config.yaml
d_model: 96
d_mlp: 384
norm: "layernorm"
norm_eps: 1e-05
positions: "learned"
bias: "all"
init_std_qkv: 0.051
beta1: 0.95
grad_clip: 1.0
warmup_steps: 200
decay_shape: "sqrt"
steps: 10693
Each number is 200 + 40 x the weight over its row's rms, rounded and kept within 0 to 999. Layers, rows and columns count from 0. The size before them is the row's rms in percent of the matrix's.

# q: layer 6 attention query, 96x96, rms 0.17, rows 37-63, columns 0-95
# k: layer 6 attention key, 96x96, rms 0.166, rows 37-63, columns 0-95
# v: layer 6 attention value, 96x96, rms 0.148, rows 32-40, columns 0-95
# o: layer 6 attention output (transposed), 96x96, rms 0.227, rows 32-40, columns 0-95
q37,107,214,243,162,188,217,93,174,241,242,173,138,154,152,232,210,186,315,211,225,132,97,216,211,218,208,148,161,271,151,202,174,275,206,170,209,218,200,256,218,155,228,168,215,245,194,166,198,228,221,267,221,222,189,205,292,242,212,186,246,248,204,207,234,173,211,168,162,151,190,189,204,173,193,164,196,201,168,239,147,168,110,200,262,288,179,151,188,215,213,180,188,217,236,168,187,199
k37,111,236,138,216,275,218,178,188,238,237,178,168,171,207,194,178,114,178,199,245,171,156,225,148,212,232,206,211,183,177,251,212,270,218,222,212,175,112,244,184,210,209,231,124,139,151,154,192,93,256,241,238,204,193,209,149,170,202,176,184,239,271,205,219,116,119,201,187,252,205,188,217,206,239,191,233,278,157,221,191,202,180,130,208,266,198,228,157,301,217,207,155,200,219,219,178,205
q38,107,215,146,174,183,275,236,203,184,207,260,207,200,249,169,200,154,204,165,129,132,148,262,249,189,207,154,254,203,201,194,225,175,146,238,251,198,178,272,209,197,193,178,228,177,211,251,141,251,183,190,196,228,174,212,163,204,218,175,164,210,221,187,166,208,148,202,153,313,248,115,161,123,183,156,230,270,310,152,262,201,211,141,134,203,208,185,243,201,232,207,198,178,152,199,221,223
k38,104,185,165,198,250,209,215,220,208,188,235,221,154,214,247,197,226,190,239,192,141,185,214,165,231,108,184,262,201,166,151,197,216,198,242,165,290,145,147,230,247,228,246,170,145,239,185,203,171,234,198,232,238,146,212,161,229,174,158,146,197,128,295,190,186,204,197,195,167,178,181,276,240,253,176,202,192,233,197,165,166,219,137,238,201,242,90,141,204,271,138,241,265,217,266,179,198
q39,109,205,217,180,168,227,194,241,188,256,220,213,204,180,209,173,187,114,243,189,239,187,272,256,229,216,227,205,191,95,196,166,221,230,208,125,162,198,229,225,191,242,202,183,244,268,223,151,246,242,125,178,216,271,237,194,276,225,206,140,175,258,236,210,151,110,214,260,118,168,132,176,168,160,219,214,118,190,208,208,212,187,177,283,206,179,196,202,195,213,199,213,140,201,124,234,219
k39,106,142,179,228,189,269,173,245,206,220,143,270,243,159,245,283,197,192,187,185,217,153,176,190,147,144,248,197,265,192,233,222,226,212,226,87,192,143,224,213,168,163,289,176,209,160,155,203,182,215,136,226,144,270,216,161,235,267,239,260,230,147,221,177,170,231,164,221,220,232,217,206,209,192,172,273,189,178,190,224,149,226,150,220,200,134,214,189,174,224,125,252,203,168,158,243,166
q40,102,285,154,180,209,185,198,223,190,248,150,172,157,203,207,189,200,221,280,197,211,255,158,213,222,176,152,186,174,115,219,225,198,301,223,213,212,205,181,171,170,266,139,245,235,127,197,128,193,196,197,215,316,196,189,209,159,227,223,173,252,248,159,229,178,220,230,169,180,257,230,188,173,302,203,189,131,176,197,203,134,235,236,181,165,162,159,153,185,180,192,225,216,296,217,161,191
k40,111,186,176,235,206,205,166,174,186,237,128,190,119,200,190,222,220,166,251,207,212,157,186,297,117,195,187,175,238,180,237,206,198,229,198,234,281,180,233,219,178,192,184,200,221,213,277,142,174,188,159,196,272,139,239,241,206,152,207,156,281,220,148,218,203,181,269,190,267,226,194,196,114,182,246,260,165,200,233,279,169,175,262,142,224,185,237,178,177,175,158,208,239,192,139,130,159
q41,110,265,251,245,227,164,144,254,154,177,230,235,137,248,200,190,231,246,252,173,168,170,228,168,217,178,188,207,222,208,161,167,218,173,192,135,152,170,191,254,245,155,202,120,170,237,226,187,235,225,329,200,241,195,199,133,253,206,218,191,182,149,228,197,183,270,135,283,187,243,163,211,238,267,155,184,140,281,185,194,194,224,180,199,208,229,212,175,198,186,219,197,183,248,125,140,170
k41,106,179,258,214,217,159,208,205,178,174,231,256,123,237,147,209,154,270,198,201,181,201,149,212,195,178,141,134,230,204,199,158,230,189,247,226,147,155,261,214,179,216,320,180,212,280,143,109,240,191,249,215,139,160,262,161,147,194,256,182,181,166,182,190,235,149,240,182,237,263,232,163,225,225,253,206,272,172,206,161,166,201,155,178,145,220,225,202,199,181,225,244,262,164,214,225,199
q42,109,253,183,191,175,183,159,182,180,229,204,199,225,317,269,252,144,153,258,191,155,160,236,175,205,243,159,236,165,207,157,138,117,208,197,107,214,209,160,228,209,226,227,213,186,110,226,227,245,217,217,223,300,206,225,217,282,117,165,177,192,133,193,214,208,192,223,187,268,199,205,184,228,176,218,219,211,184,231,169,255,204,234,174,215,124,273,179,236,167,157,214,169,152,205,201,209
k42,101,177,215,209,218,157,230,219,200,206,215,190,135,230,177,191,184,157,178,222,200,214,178,171,247,209,241,186,168,154,200,207,125,246,237,200,125,268,184,175,249,184,239,215,163,234,169,209,260,139,297,178,174,169,188,182,226,179,151,203,202,170,133,218,176,149,139,220,203,200,246,250,170,130,294,293,189,243,233,282,164,242,141,173,188,189,148,204,271,192,182,201,199,147,295,162,225
q43,099,213,264,208,208,226,166,202,217,233,221,189,191,188,157,195,213,261,206,207,224,211,198,193,199,228,136,239,203,232,148,152,146,186,172,234,244,215,209,245,141,178,150,264,82,255,208,250,243,263,210,206,153,73,222,202,208,124,205,181,209,195,204,208,179,131,270,204,259,169,180,248,184,208,144,306,250,185,168,195,194,228,196,193,263,185,195,187,176,235,204,128,123,199,232,175,198
k43,105,272,181,173,196,131,241,194,203,153,206,219,239,280,215,219,226,224,224,250,180,173,183,192,241,193,186,271,228,195,187,228,165,213,219,174,201,206,298,218,190,179,184,206,198,238,227,145,261,220,114,154,164,174,208,193,195,184,242,224,214,226,183,310,217,194,180,139,264,195,138,226,159,238,243,121,216,198,140,189,159,199,200,132,225,130,162,143,198,151,223,192,170,244,137,141,283
q44,109,201,170,219,115,201,156,194,204,188,300,186,188,195,184,164,193,165,198,221,190,181,125,217,193,131,186,193,246,152,197,237,181,226,232,232,242,254,239,175,268,191,228,244,113,218,244,170,217,249,195,292,171,127,160,150,242,237,242,163,191,162,189,158,158,193,238,173,229,190,177,215,300,235,187,150,205,244,206,155,169,241,180,200,158,220,205,227,323,152,238,213,181,198,226,153,230
k44,107,185,156,258,316,224,166,242,204,136,248,233,214,228,179,179,180,228,230,182,180,202,149,264,229,136,142,141,180,149,236,208,128,233,195,241,222,222,176,185,274,255,157,254,185,166,251,233,247,180,259,264,174,156,244,224,165,289,187,229,183,217,202,187,236,184,227,198,162,138,186,212,235,178,189,141,179,178,156,223,167,213,131,207,121,224,205,190,207,183,169,139,235,224,233,143,173
q45,112,214,238,190,226,199,137,137,207,179,195,137,214,230,268,242,201,240,157,212,248,230,218,215,179,235,294,245,151,228,272,199,227,173,230,209,202,191,200,138,230,213,135,191,129,211,210,187,224,234,208,265,152,201,222,163,183,152,159,238,242,112,204,120,227,162,243,186,128,280,152,215,224,181,122,191,138,256,293,213,231,203,176,240,159,206,165,222,226,174,173,185,195,159,202,245,213
k45,102,243,180,244,244,232,186,234,205,209,203,199,218,194,227,181,226,221,184,198,271,198,191,167,217,147,153,231,171,159,241,115,120,193,179,214,190,285,222,117,95,255,144,194,238,195,193,258,219,253,104,136,172,221,228,133,197,229,227,151,196,183,246,187,137,196,241,209,177,201,129,221,238,213,208,194,232,220,229,172,227,222,248,234,133,204,167,255,183,208,252,226,231,157,227,115,172
q46,102,173,135,149,227,208,183,229,187,191,206,162,190,176,168,171,144,209,189,186,224,188,230,274,210,202,152,232,179,121,250,282,175,121,254,182,172,221,201,275,191,203,231,281,222,164,164,225,207,168,181,266,210,198,217,233,247,163,207,132,249,201,152,252,175,274,139,211,182,191,213,249,200,249,144,141,222,222,140,203,252,227,214,208,158,164,182,252,199,125,219,165,212,180,132,299,213
k46,108,189,269,220,173,204,191,239,194,235,217,185,159,208,208,103,257,272,205,227,209,262,225,204,235,128,230,216,261,273,199,204,167,210,287,226,154,247,182,261,171,164,194,193,155,185,209,223,154,171,172,196,152,185,207,246,156,191,190,193,245,193,199,222,159,248,249,206,158,217,185,194,206,201,197,230,184,80,162,197,130,171,235,192,195,254,217,138,192,153,96,168,276,240,136,229,177
q47,105,244,223,261,126,231,245,162,135,257,248,170,176,195,214,256,208,130,178,211,241,201,174,196,151,159,238,163,145,238,136,180,211,167,195,201,179,222,279,191,156,183,215,192,179,153,234,215,169,210,235,167,246,261,289,152,161,251,143,123,232,197,222,190,166,144,212,224,162,252,259,226,171,254,158,121,185,179,179,222,196,197,262,199,227,199,220,191,235,199,258,276,185,126,161,207,218
k47,112,232,270,205,218,153,252,167,199,190,200,195,180,154,197,277,171,190,210,203,210,122,154,128,175,166,204,164,200,249,235,177,256,164,200,183,214,227,162,132,112,195,171,179,257,175,206,265,173,188,256,168,212,214,273,269,220,186,162,223,214,216,246,175,194,176,120,219,190,174,330,255,175,221,189,128,204,185,201,252,211,273,162,192,220,228,202,248,178,194,204,150,259,157,227,162,156
q48,104,109,168,219,138,129,214,162,256,143,222,205,194,266,215,185,211,241,141,170,216,161,139,159,191,141,119,238,252,221,251,244,110,217,234,259,188,234,228,187,172,198,204,232,213,232,311,199,203,264,223,202,231,188,202,220,181,198,196,196,168,172,172,253,248,221,135,170,180,184,173,254,180,216,179,187,145,230,210,216,235,165,224,224,152,214,201,183,132,245,169,303,211,227,143,193,212
k48,110,150,206,198,171,148,227,162,168,228,245,223,186,271,269,198,199,224,173,198,102,218,196,188,188,179,209,162,159,166,180,167,238,232,277,190,198,152,230,193,156,146,273,134,169,176,270,207,241,250,191,181,245,245,216,177,164,219,188,169,184,295,256,261,282,179,256,175,207,151,218,127,177,207,186,241,172,224,184,232,214,112,239,187,185,178,147,265,225,173,167,210,267,206,162,155,197
q49,111,221,183,160,230,188,179,202,216,177,180,168,277,182,122,208,252,228,200,203,191,179,185,186,166,150,218,198,256,216,131,163,186,166,141,182,192,203,271,190,198,252,111,219,178,230,146,239,238,262,177,196,261,249,172,236,277,215,164,178,235,211,283,155,256,205,259,118,202,231,207,227,220,201,185,204,211,142,132,194,200,170,199,263,160,108,132,300,238,174,187,217,211,186,175,184,210
k49,113,218,192,183,281,226,200,266,213,68,257,182,227,225,173,154,185,208,140,207,260,170,243,153,212,179,282,181,181,193,220,226,181,147,183,182,155,174,215,215,176,207,170,230,157,199,217,260,170,224,217,137,222,157,109,292,204,144,229,209,199,236,220,215,157,171,248,239,213,276,199,161,223,175,191,179,237,187,199,227,134,188,207,254,233,276,115,185,209,186,248,239,187,208,204,220,137
q50,098,181,170,121,261,183,236,251,183,222,184,220,184,211,189,208,221,195,183,268,206,185,266,152,160,241,249,135,168,229,206,217,136,263,257,205,253,242,185,231,141,136,187,181,195,161,211,243,313,258,223,254,182,209,218,152,213,261,188,165,160,203,199,246,155,208,143,160,152,275,224,196,155,140,189,212,245,180,171,206,219,235,137,170,259,169,175,104,219,213,166,201,237,216,174,171,170
k50,102,182,163,222,192,177,186,259,212,219,173,177,184,250,219,209,277,155,220,208,137,195,276,108,193,243,232,163,204,229,288,281,244,226,204,200,204,209,228,200,131,193,183,204,265,171,167,221,276,181,197,261,216,182,132,175,106,185,149,158,175,154,161,175,229,177,198,219,118,192,217,233,177,169,156,202,212,232,237,167,221,236,146,228,264,220,184,230,132,158,168,263,238,238,170,200,142
q51,103,260,266,212,143,234,168,186,187,194,196,155,162,108,153,204,266,220,255,267,172,207,157,196,147,158,247,155,109,237,221,202,168,179,174,192,190,148,216,206,234,146,223,272,232,223,213,179,293,143,253,163,144,171,202,210,187,254,140,188,210,207,186,198,247,184,195,173,197,214,252,205,236,168,205,197,189,202,237,196,240,196,218,179,169,237,236,258,223,111,187,181,266,295,223,228,137
k51,113,231,201,199,93,161,191,201,256,243,232,217,152,204,184,229,242,161,167,209,249,144,199,219,140,127,206,162,170,184,152,191,267,182,236,203,229,199,254,188,214,221,272,200,256,159,250,149,165,309,195,179,205,221,186,218,213,247,150,228,180,175,184,186,166,149,146,98,238,219,194,164,176,206,232,205,162,138,199,188,232,208,188,186,156,283,244,247,236,157,249,166,269,208,139,223,228
q52,109,210,193,274,165,191,185,164,155,262,118,231,200,189,181,194,145,226,254,159,195,282,152,181,184,211,226,204,250,218,253,159,182,131,196,156,202,133,194,248,197,153,162,283,144,241,187,211,176,201,190,245,184,229,179,230,217,280,241,184,169,204,177,139,228,224,195,201,299,257,217,134,205,205,128,221,158,198,140,137,181,237,243,178,204,172,177,123,246,210,213,252,266,196,204,202,165
k52,105,193,184,228,275,174,125,245,229,177,225,228,119,234,192,202,239,201,207,116,208,197,258,206,233,215,159,212,218,176,227,229,206,181,225,152,214,226,254,125,156,218,167,169,207,254,121,153,180,166,186,193,197,221,163,275,271,245,200,178,186,210,154,180,197,206,223,102,283,96,203,243,183,194,161,203,191,234,191,184,165,245,232,147,206,191,267,138,193,180,184,215,273,215,241,271,211
q53,104,146,166,185,214,181,264,82,160,258,173,203,141,203,148,172,145,98,223,182,187,184,216,158,286,198,182,245,200,234,143,168,208,215,232,208,184,151,197,205,230,142,189,242,193,213,240,211,170,260,201,197,143,201,245,190,208,156,164,199,290,240,173,242,205,213,259,184,186,194,171,240,176,241,241,244,182,184,187,213,271,173,223,234,203,263,254,254,144,146,164,177,198,288,194,220,157
k53,110,265,91,133,210,181,263,225,199,242,244,199,254,154,223,188,165,157,213,209,187,187,238,143,240,184,225,138,211,166,150,172,214,194,213,212,210,120,205,190,186,214,202,258,180,240,276,220,93,187,226,217,190,192,250,159,245,220,193,244,218,177,186,239,266,262,175,155,163,254,189,262,149,167,241,178,130,237,189,196,231,186,169,233,192,165,190,175,217,186,139,203,213,124,286,211,240
q54,112,251,194,128,203,139,177,131,196,174,194,218,220,205,188,269,263,246,190,181,162,295,146,233,225,196,241,235,191,240,219,201,201,194,234,214,200,209,219,168,210,252,248,251,211,157,214,183,213,188,199,217,201,237,246,210,202,243,252,154,186,169,170,231,80,193,225,228,267,140,215,262,180,212,199,229,110,209,157,158,243,157,169,184,199,194,121,145,218,201,203,183,237,80,225,166,142
k54,105,183,186,263,222,188,194,230,255,193,122,274,183,200,170,183,137,257,166,147,215,243,235,128,147,214,216,209,147,192,176,232,198,182,202,181,160,267,130,160,262,230,156,152,232,209,204,287,141,258,220,273,220,172,193,246,250,195,216,188,180,250,178,237,183,212,176,236,212,144,185,270,181,131,198,174,214,217,215,173,209,269,164,150,184,216,214,227,95,187,216,200,229,170,208,204,290
q55,114,177,235,213,226,251,220,159,245,150,214,156,211,132,240,180,231,187,213,209,236,208,262,103,144,262,108,214,196,259,241,248,244,167,202,178,170,133,262,211,253,168,142,177,141,160,195,119,193,213,225,185,261,203,272,150,171,212,180,199,156,206,182,251,158,190,234,175,181,135,168,200,245,200,173,232,151,192,210,209,240,184,146,193,240,164,189,209,229,195,218,146,189,260,240,291,234
k55,107,244,218,193,206,226,185,160,252,177,224,260,207,196,128,216,210,185,139,263,173,259,209,240,261,213,152,229,151,178,271,158,216,165,131,156,139,244,257,155,225,209,229,289,246,177,205,139,218,252,204,222,230,192,255,178,152,176,207,124,238,216,235,149,207,225,174,208,184,236,240,162,208,140,176,193,153,165,147,266,198,177,150,218,234,164,239,188,130,149,195,225,142,224,284,193,220
q56,102,170,272,268,193,307,197,179,157,201,182,203,211,271,150,207,186,158,167,207,197,236,202,188,222,222,231,118,165,249,229,225,212,204,189,167,187,157,160,204,214,208,219,166,188,170,203,228,216,230,189,152,215,158,189,214,253,201,205,163,186,279,203,228,204,253,205,154,184,209,151,221,135,226,292,116,148,248,153,79,193,223,117,226,234,143,183,212,241,131,215,254,153,217,196,206,237
k56,104,124,224,188,167,224,224,225,206,186,211,188,211,292,234,187,230,159,166,212,267,186,134,211,174,233,221,161,126,240,266,241,197,178,153,180,185,228,220,137,215,227,99,191,249,218,243,182,254,149,229,174,183,218,261,227,188,209,193,171,257,203,274,172,196,201,215,189,213,215,178,281,188,233,199,201,194,134,110,142,179,188,163,130,198,186,225,174,197,147,149,317,218,161,207,250,207
q57,100,241,177,191,207,155,187,238,199,185,286,190,172,207,138,224,227,212,169,215,163,175,192,114,225,155,256,179,184,164,182,151,172,172,219,242,230,164,210,185,254,221,202,275,143,89,188,219,191,181,178,248,224,195,296,211,150,170,145,279,232,249,233,198,143,209,214,238,194,226,183,100,179,194,185,201,178,233,271,163,270,209,196,181,211,244,180,102,189,217,268,232,208,217,197,208,249
k57,099,216,199,267,161,177,246,236,111,180,270,212,184,156,149,191,152,169,198,232,168,253,190,190,226,191,185,216,237,220,187,217,206,119,163,110,224,212,175,214,180,226,174,178,186,184,184,218,290,242,170,217,131,169,285,188,139,221,189,187,169,213,164,173,239,202,206,169,215,224,128,200,174,199,202,285,129,171,272,225,261,257,237,131,238,284,196,181,199,217,216,138,237,186,163,254,220
q58,097,164,223,177,220,245,186,225,197,214,223,145,305,223,234,234,212,166,188,186,170,155,244,222,193,114,202,176,192,258,236,249,138,231,165,189,140,152,163,230,218,201,235,152,280,145,130,242,197,195,200,202,212,180,201,228,178,230,221,233,120,174,149,194,109,166,229,198,224,243,246,241,256,177,181,243,230,289,247,269,166,198,173,164,211,258,127,165,137,169,147,180,210,216,190,197,184
k58,099,156,194,217,143,193,141,181,172,220,198,219,173,214,205,202,278,185,244,279,215,245,144,189,247,160,228,148,152,174,245,248,184,221,206,205,159,198,165,163,285,225,180,209,242,277,164,277,191,228,200,206,239,216,193,193,163,113,218,222,162,155,222,240,100,108,249,193,140,234,220,150,195,190,133,191,200,224,239,197,289,189,228,90,172,220,188,193,206,222,198,185,210,224,188,240,206
q59,109,200,210,142,267,207,158,147,171,163,198,232,236,236,195,162,217,163,227,169,209,163,217,164,217,215,263,210,232,185,123,218,214,188,193,214,161,240,232,210,183,273,140,222,226,264,210,198,133,194,216,164,156,217,258,208,137,159,241,220,190,203,172,285,93,162,251,74,209,135,163,181,236,150,219,209,236,269,209,151,178,239,180,208,232,169,199,234,278,194,218,228,251,219,206,201,247
k59,109,255,222,96,246,196,67,224,176,177,207,254,215,178,234,201,228,170,176,156,200,179,255,164,187,226,196,251,203,263,154,202,190,204,120,199,156,179,191,229,146,213,212,251,238,258,232,260,214,241,203,258,168,161,270,167,203,192,235,192,245,294,175,173,102,188,290,210,156,237,184,193,182,194,177,180,171,216,159,199,168,202,124,167,178,165,188,203,235,216,177,226,206,214,170,200,251
q60,124,196,216,186,232,163,193,191,178,225,182,176,250,197,236,172,234,213,155,214,172,173,204,154,192,172,175,167,199,161,233,77,96,143,227,233,267,172,212,223,233,291,241,169,152,222,212,107,230,187,214,240,189,192,239,270,225,231,222,237,279,155,213,244,229,225,136,173,169,213,212,228,154,227,267,133,176,184,189,198,168,223,178,135,200,212,153,188,164,273,225,198,219,214,227,283,149
k60,113,209,167,240,167,122,176,147,136,134,224,150,266,240,205,178,164,224,137,186,194,191,265,242,208,168,238,165,193,176,168,205,153,98,207,219,219,197,180,202,239,220,250,121,169,265,213,168,206,192,185,254,166,236,233,251,137,208,201,132,263,166,268,214,200,191,227,144,215,216,195,191,190,196,160,222,236,200,216,214,209,280,220,170,279,155,189,312,256,206,206,223,205,170,228,219,144
q61,109,182,298,90,227,201,200,124,156,194,227,200,226,199,156,254,123,207,253,244,170,145,197,187,306,193,209,213,231,105,197,221,220,193,180,229,142,165,222,189,184,233,146,235,146,157,210,173,143,209,195,244,196,227,230,173,205,210,187,206,155,229,290,223,208,160,133,211,207,267,215,177,231,212,214,207,219,195,208,222,212,192,181,254,233,289,229,214,244,200,158,234,193,123,136,207,217
k61,106,193,227,175,212,222,234,249,210,173,198,172,189,175,145,193,225,261,268,195,268,224,153,132,267,198,201,218,205,212,176,179,113,161,177,198,193,127,197,228,141,255,171,250,185,198,183,185,263,150,146,231,193,243,243,219,216,171,187,193,152,247,243,234,192,213,151,264,195,230,161,199,195,245,167,150,148,135,318,232,148,226,180,213,215,165,207,197,274,168,164,253,268,244,124,211,173
q62,103,209,200,195,271,218,151,220,279,169,218,160,190,219,135,198,234,177,218,128,187,213,220,233,177,153,146,221,195,254,286,182,172,162,219,269,230,266,187,205,187,221,221,238,145,196,171,175,146,162,268,142,242,220,200,183,192,242,218,127,194,196,249,181,217,179,210,222,205,163,138,134,265,152,196,202,127,153,233,217,235,237,243,207,250,241,138,262,171,158,87,218,211,238,202,166,187
k62,107,205,300,190,246,272,167,173,112,204,247,236,199,218,207,170,256,207,178,216,220,242,210,157,189,204,160,165,212,127,234,225,124,197,231,245,147,173,185,211,187,217,209,180,224,170,199,206,266,175,215,182,228,212,215,271,119,169,229,115,195,189,166,206,190,234,160,245,282,301,207,192,218,176,219,181,124,159,133,206,259,170,224,202,174,212,199,95,218,239,203,231,161,214,200,189,252
q63,108,154,154,234,249,180,214,203,236,205,195,199,151,284,138,240,156,182,291,240,162,254,227,197,175,174,152,254,252,218,228,225,156,211,247,214,215,204,166,255,268,201,210,158,159,216,258,217,111,175,173,215,140,214,204,290,204,200,207,128,183,189,206,226,210,152,254,172,162,168,207,146,183,219,154,205,209,156,281,216,166,253,197,207,180,157,197,193,174,136,269,213,209,133,151,161,266
k63,106,161,175,189,287,96,210,203,266,263,183,210,164,200,172,263,161,217,238,248,166,164,261,178,157,219,221,171,209,185,204,197,156,208,194,185,234,172,213,212,174,236,178,209,114,196,235,227,246,226,213,192,186,213,227,268,166,216,252,207,276,180,129,114,183,221,182,228,143,124,209,213,238,160,211,239,179,260,111,235,268,141,253,161,139,190,168,150,235,173,206,207,238,205,200,240,180
v32,089,236,169,153,205,196,213,151,199,209,205,208,153,222,188,241,244,220,154,242,174,203,154,273,121,131,234,176,116,196,128,149,209,232,236,237,238,219,244,183,233,174,173,222,186,186,193,113,210,155,161,197,226,252,206,235,172,178,232,222,172,205,218,163,222,184,204,165,136,275,219,191,229,157,156,253,182,283,199,223,271,157,162,236,242,108,262,287,212,188,211,261,165,160,241,197,215
o32,093,238,192,281,211,141,166,203,201,172,190,271,179,245,207,171,168,238,138,180,212,252,205,135,192,225,113,221,197,208,253,198,58,184,150,267,179,201,216,212,172,258,169,193,227,228,226,170,273,214,194,244,230,228,198,168,180,157,191,229,150,225,133,244,189,197,215,255,205,172,226,192,240,228,216,128,159,177,238,141,187,200,241,193,212,154,196,124,199,242,223,289,156,162,233,244,192
v33,100,145,205,138,132,217,219,229,226,250,225,252,261,152,182,202,197,217,205,224,237,186,123,218,218,209,228,157,287,137,271,189,188,256,155,173,240,200,190,235,134,238,187,144,214,180,179,179,219,173,199,234,185,227,217,138,210,225,185,181,123,180,227,260,184,274,199,139,249,209,249,198,236,278,268,197,216,203,148,225,141,176,213,143,145,159,149,201,158,172,176,165,250,229,210,276,153
o33,110,185,145,209,224,204,243,260,247,200,215,189,216,255,231,183,219,129,159,237,162,181,206,191,209,140,177,253,132,224,182,198,223,162,160,221,98,233,181,172,241,205,212,206,189,101,248,294,147,163,261,246,262,216,226,174,198,146,198,199,211,221,211,148,271,208,167,198,168,192,147,260,156,177,224,193,198,203,256,137,240,146,152,273,176,276,174,159,273,219,223,213,177,181,199,191,225
v34,101,184,245,180,230,229,245,144,221,187,197,193,238,119,188,194,195,190,220,251,99,186,237,207,274,197,205,132,208,282,219,216,161,218,199,168,213,269,192,255,258,213,222,228,129,124,146,175,177,216,228,176,207,242,238,195,189,221,199,217,117,175,175,139,169,175,149,173,211,199,248,138,188,195,183,195,202,307,147,229,149,206,219,205,174,199,241,241,149,288,163,211,141,239,163,155,186
o34,102,245,188,199,157,210,231,178,180,166,199,209,186,243,199,187,279,218,146,227,136,229,235,199,125,166,217,222,261,152,140,202,179,294,134,234,195,123,263,101,166,222,147,197,175,245,213,201,224,241,218,238,235,130,197,225,181,198,163,284,219,209,216,206,145,255,270,115,245,171,218,161,177,204,218,174,216,203,198,212,213,245,166,259,240,181,169,126,186,131,226,230,198,192,189,229,228
v35,098,188,193,141,171,161,243,209,155,140,238,173,195,173,219,244,169,224,234,229,215,228,219,154,193,146,200,185,126,252,230,242,219,173,169,222,197,145,293,162,286,181,200,236,115,226,181,113,207,171,176,277,168,256,190,245,177,96,185,195,301,218,188,224,229,176,223,205,191,173,152,116,210,220,215,190,242,167,207,196,185,286,228,208,260,241,230,227,192,151,204,165,214,177,176,198,208
o35,104,188,252,323,170,207,162,151,224,193,172,123,182,136,159,215,184,210,181,152,270,232,236,151,188,165,217,245,238,244,224,182,203,244,200,214,203,253,135,158,108,229,141,151,185,197,172,216,171,198,253,192,178,199,194,182,154,247,240,217,201,212,207,228,182,161,136,221,216,167,232,270,152,155,185,211,195,203,173,199,281,169,212,253,281,195,115,228,233,289,188,224,183,172,218,237,223
v36,095,154,208,206,186,233,160,169,169,164,182,206,208,182,240,179,209,260,206,174,102,178,200,219,163,208,230,192,224,155,162,208,211,221,162,236,150,193,202,211,195,242,180,210,225,132,98,279,190,227,213,165,227,240,244,224,154,177,208,120,134,213,236,214,216,220,213,215,173,178,132,246,284,322,234,207,257,135,281,175,221,191,195,227,202,172,170,196,263,226,259,235,198,181,192,104,204
o36,093,264,133,206,208,191,159,179,229,271,184,165,134,252,237,206,189,165,183,186,218,152,216,212,236,205,163,224,214,176,221,159,126,171,203,177,294,232,236,234,224,226,271,227,168,260,227,238,244,269,167,279,123,156,155,185,179,269,214,195,250,179,179,151,242,131,215,175,273,170,197,184,187,112,153,141,221,183,198,228,205,172,249,219,172,190,171,215,138,212,207,130,215,200,236,246,178
v37,106,177,252,237,189,247,203,235,252,248,204,192,185,232,237,176,174,160,220,302,197,178,264,202,184,116,226,242,142,258,147,104,215,288,187,227,142,265,219,207,194,213,144,150,189,221,118,155,228,184,185,206,267,208,233,196,185,237,194,221,230,230,183,221,248,213,144,219,231,154,125,250,232,157,223,230,130,230,216,143,155,183,177,190,234,254,155,183,198,226,174,216,223,133,179,199,207
o37,114,231,168,205,199,162,181,218,200,172,211,159,201,147,227,195,216,221,195,155,138,225,97,130,142,243,210,169,209,226,146,202,176,219,203,192,232,207,177,247,309,213,234,208,210,216,157,246,190,200,282,193,131,245,154,213,171,219,180,172,199,268,195,195,180,207,216,130,206,208,321,129,282,152,224,199,278,153,197,171,257,115,198,181,208,234,216,231,212,207,194,200,149,244,250,182,208
v38,100,188,178,259,203,185,180,202,180,218,228,186,235,172,161,248,234,274,157,186,181,157,180,232,192,155,180,156,143,209,149,158,177,160,177,190,253,226,185,250,167,237,222,193,198,248,220,237,169,108,207,126,199,222,197,151,229,186,233,226,187,212,182,186,258,198,166,240,242,190,215,218,218,195,182,242,185,193,155,93,200,241,236,277,225,188,226,267,223,239,246,122,228,253,56,188,270
o38,100,190,168,195,248,187,196,211,219,154,173,214,193,257,183,148,185,185,180,147,240,260,180,188,222,173,228,188,189,168,273,263,106,128,212,176,130,198,165,248,234,207,180,181,142,179,204,232,273,328,177,246,222,213,129,287,143,208,265,251,219,174,203,199,124,214,204,138,161,250,225,223,224,132,229,208,218,215,167,235,199,182,229,148,193,196,159,164,175,178,173,258,223,219,247,216,210
v39,094,203,204,209,130,124,217,254,230,124,174,219,248,189,175,246,132,230,173,216,141,289,265,249,186,245,138,185,158,226,240,139,266,205,157,235,230,263,192,236,217,193,219,209,201,229,161,179,204,113,203,207,190,232,264,225,135,175,191,155,243,211,242,227,192,132,194,243,224,263,213,227,221,210,204,232,191,162,149,164,194,143,142,165,223,281,236,212,152,182,137,199,189,192,143,215,214
o39,094,147,225,243,313,199,120,193,223,211,230,191,157,218,255,169,188,170,234,264,224,202,185,186,219,179,208,168,158,228,227,175,248,219,199,241,227,161,227,153,219,254,228,54,164,225,206,255,220,168,229,227,156,213,164,231,179,276,234,265,221,201,200,141,163,172,175,175,125,197,225,199,232,207,162,172,201,168,218,109,253,214,174,222,193,169,136,221,254,170,219,195,133,220,254,200,166
v40,086,215,150,124,257,204,149,277,251,202,115,139,228,163,172,204,266,175,256,144,125,217,214,172,258,180,191,263,206,185,241,135,290,184,236,184,190,246,213,213,257,204,197,203,198,145,177,174,222,127,216,220,194,161,245,172,260,168,193,140,218,180,162,236,187,230,164,174,154,224,240,180,247,263,228,220,164,183,217,276,216,209,179,229,145,188,199,266,180,210,260,182,197,145,174,155,206
o40,102,172,208,283,221,256,235,169,179,176,255,253,139,269,223,199,202,174,211,244,195,198,187,130,194,221,175,181,177,250,129,250,190,219,182,261,197,196,209,219,116,119,282,158,155,215,211,186,230,210,160,184,235,197,246,202,158,206,169,220,177,229,255,204,210,131,231,176,273,264,160,143,202,208,151,186,186,165,232,191,236,182,151,172,267,185,187,161,202,119,168,232,270,271,142,178,235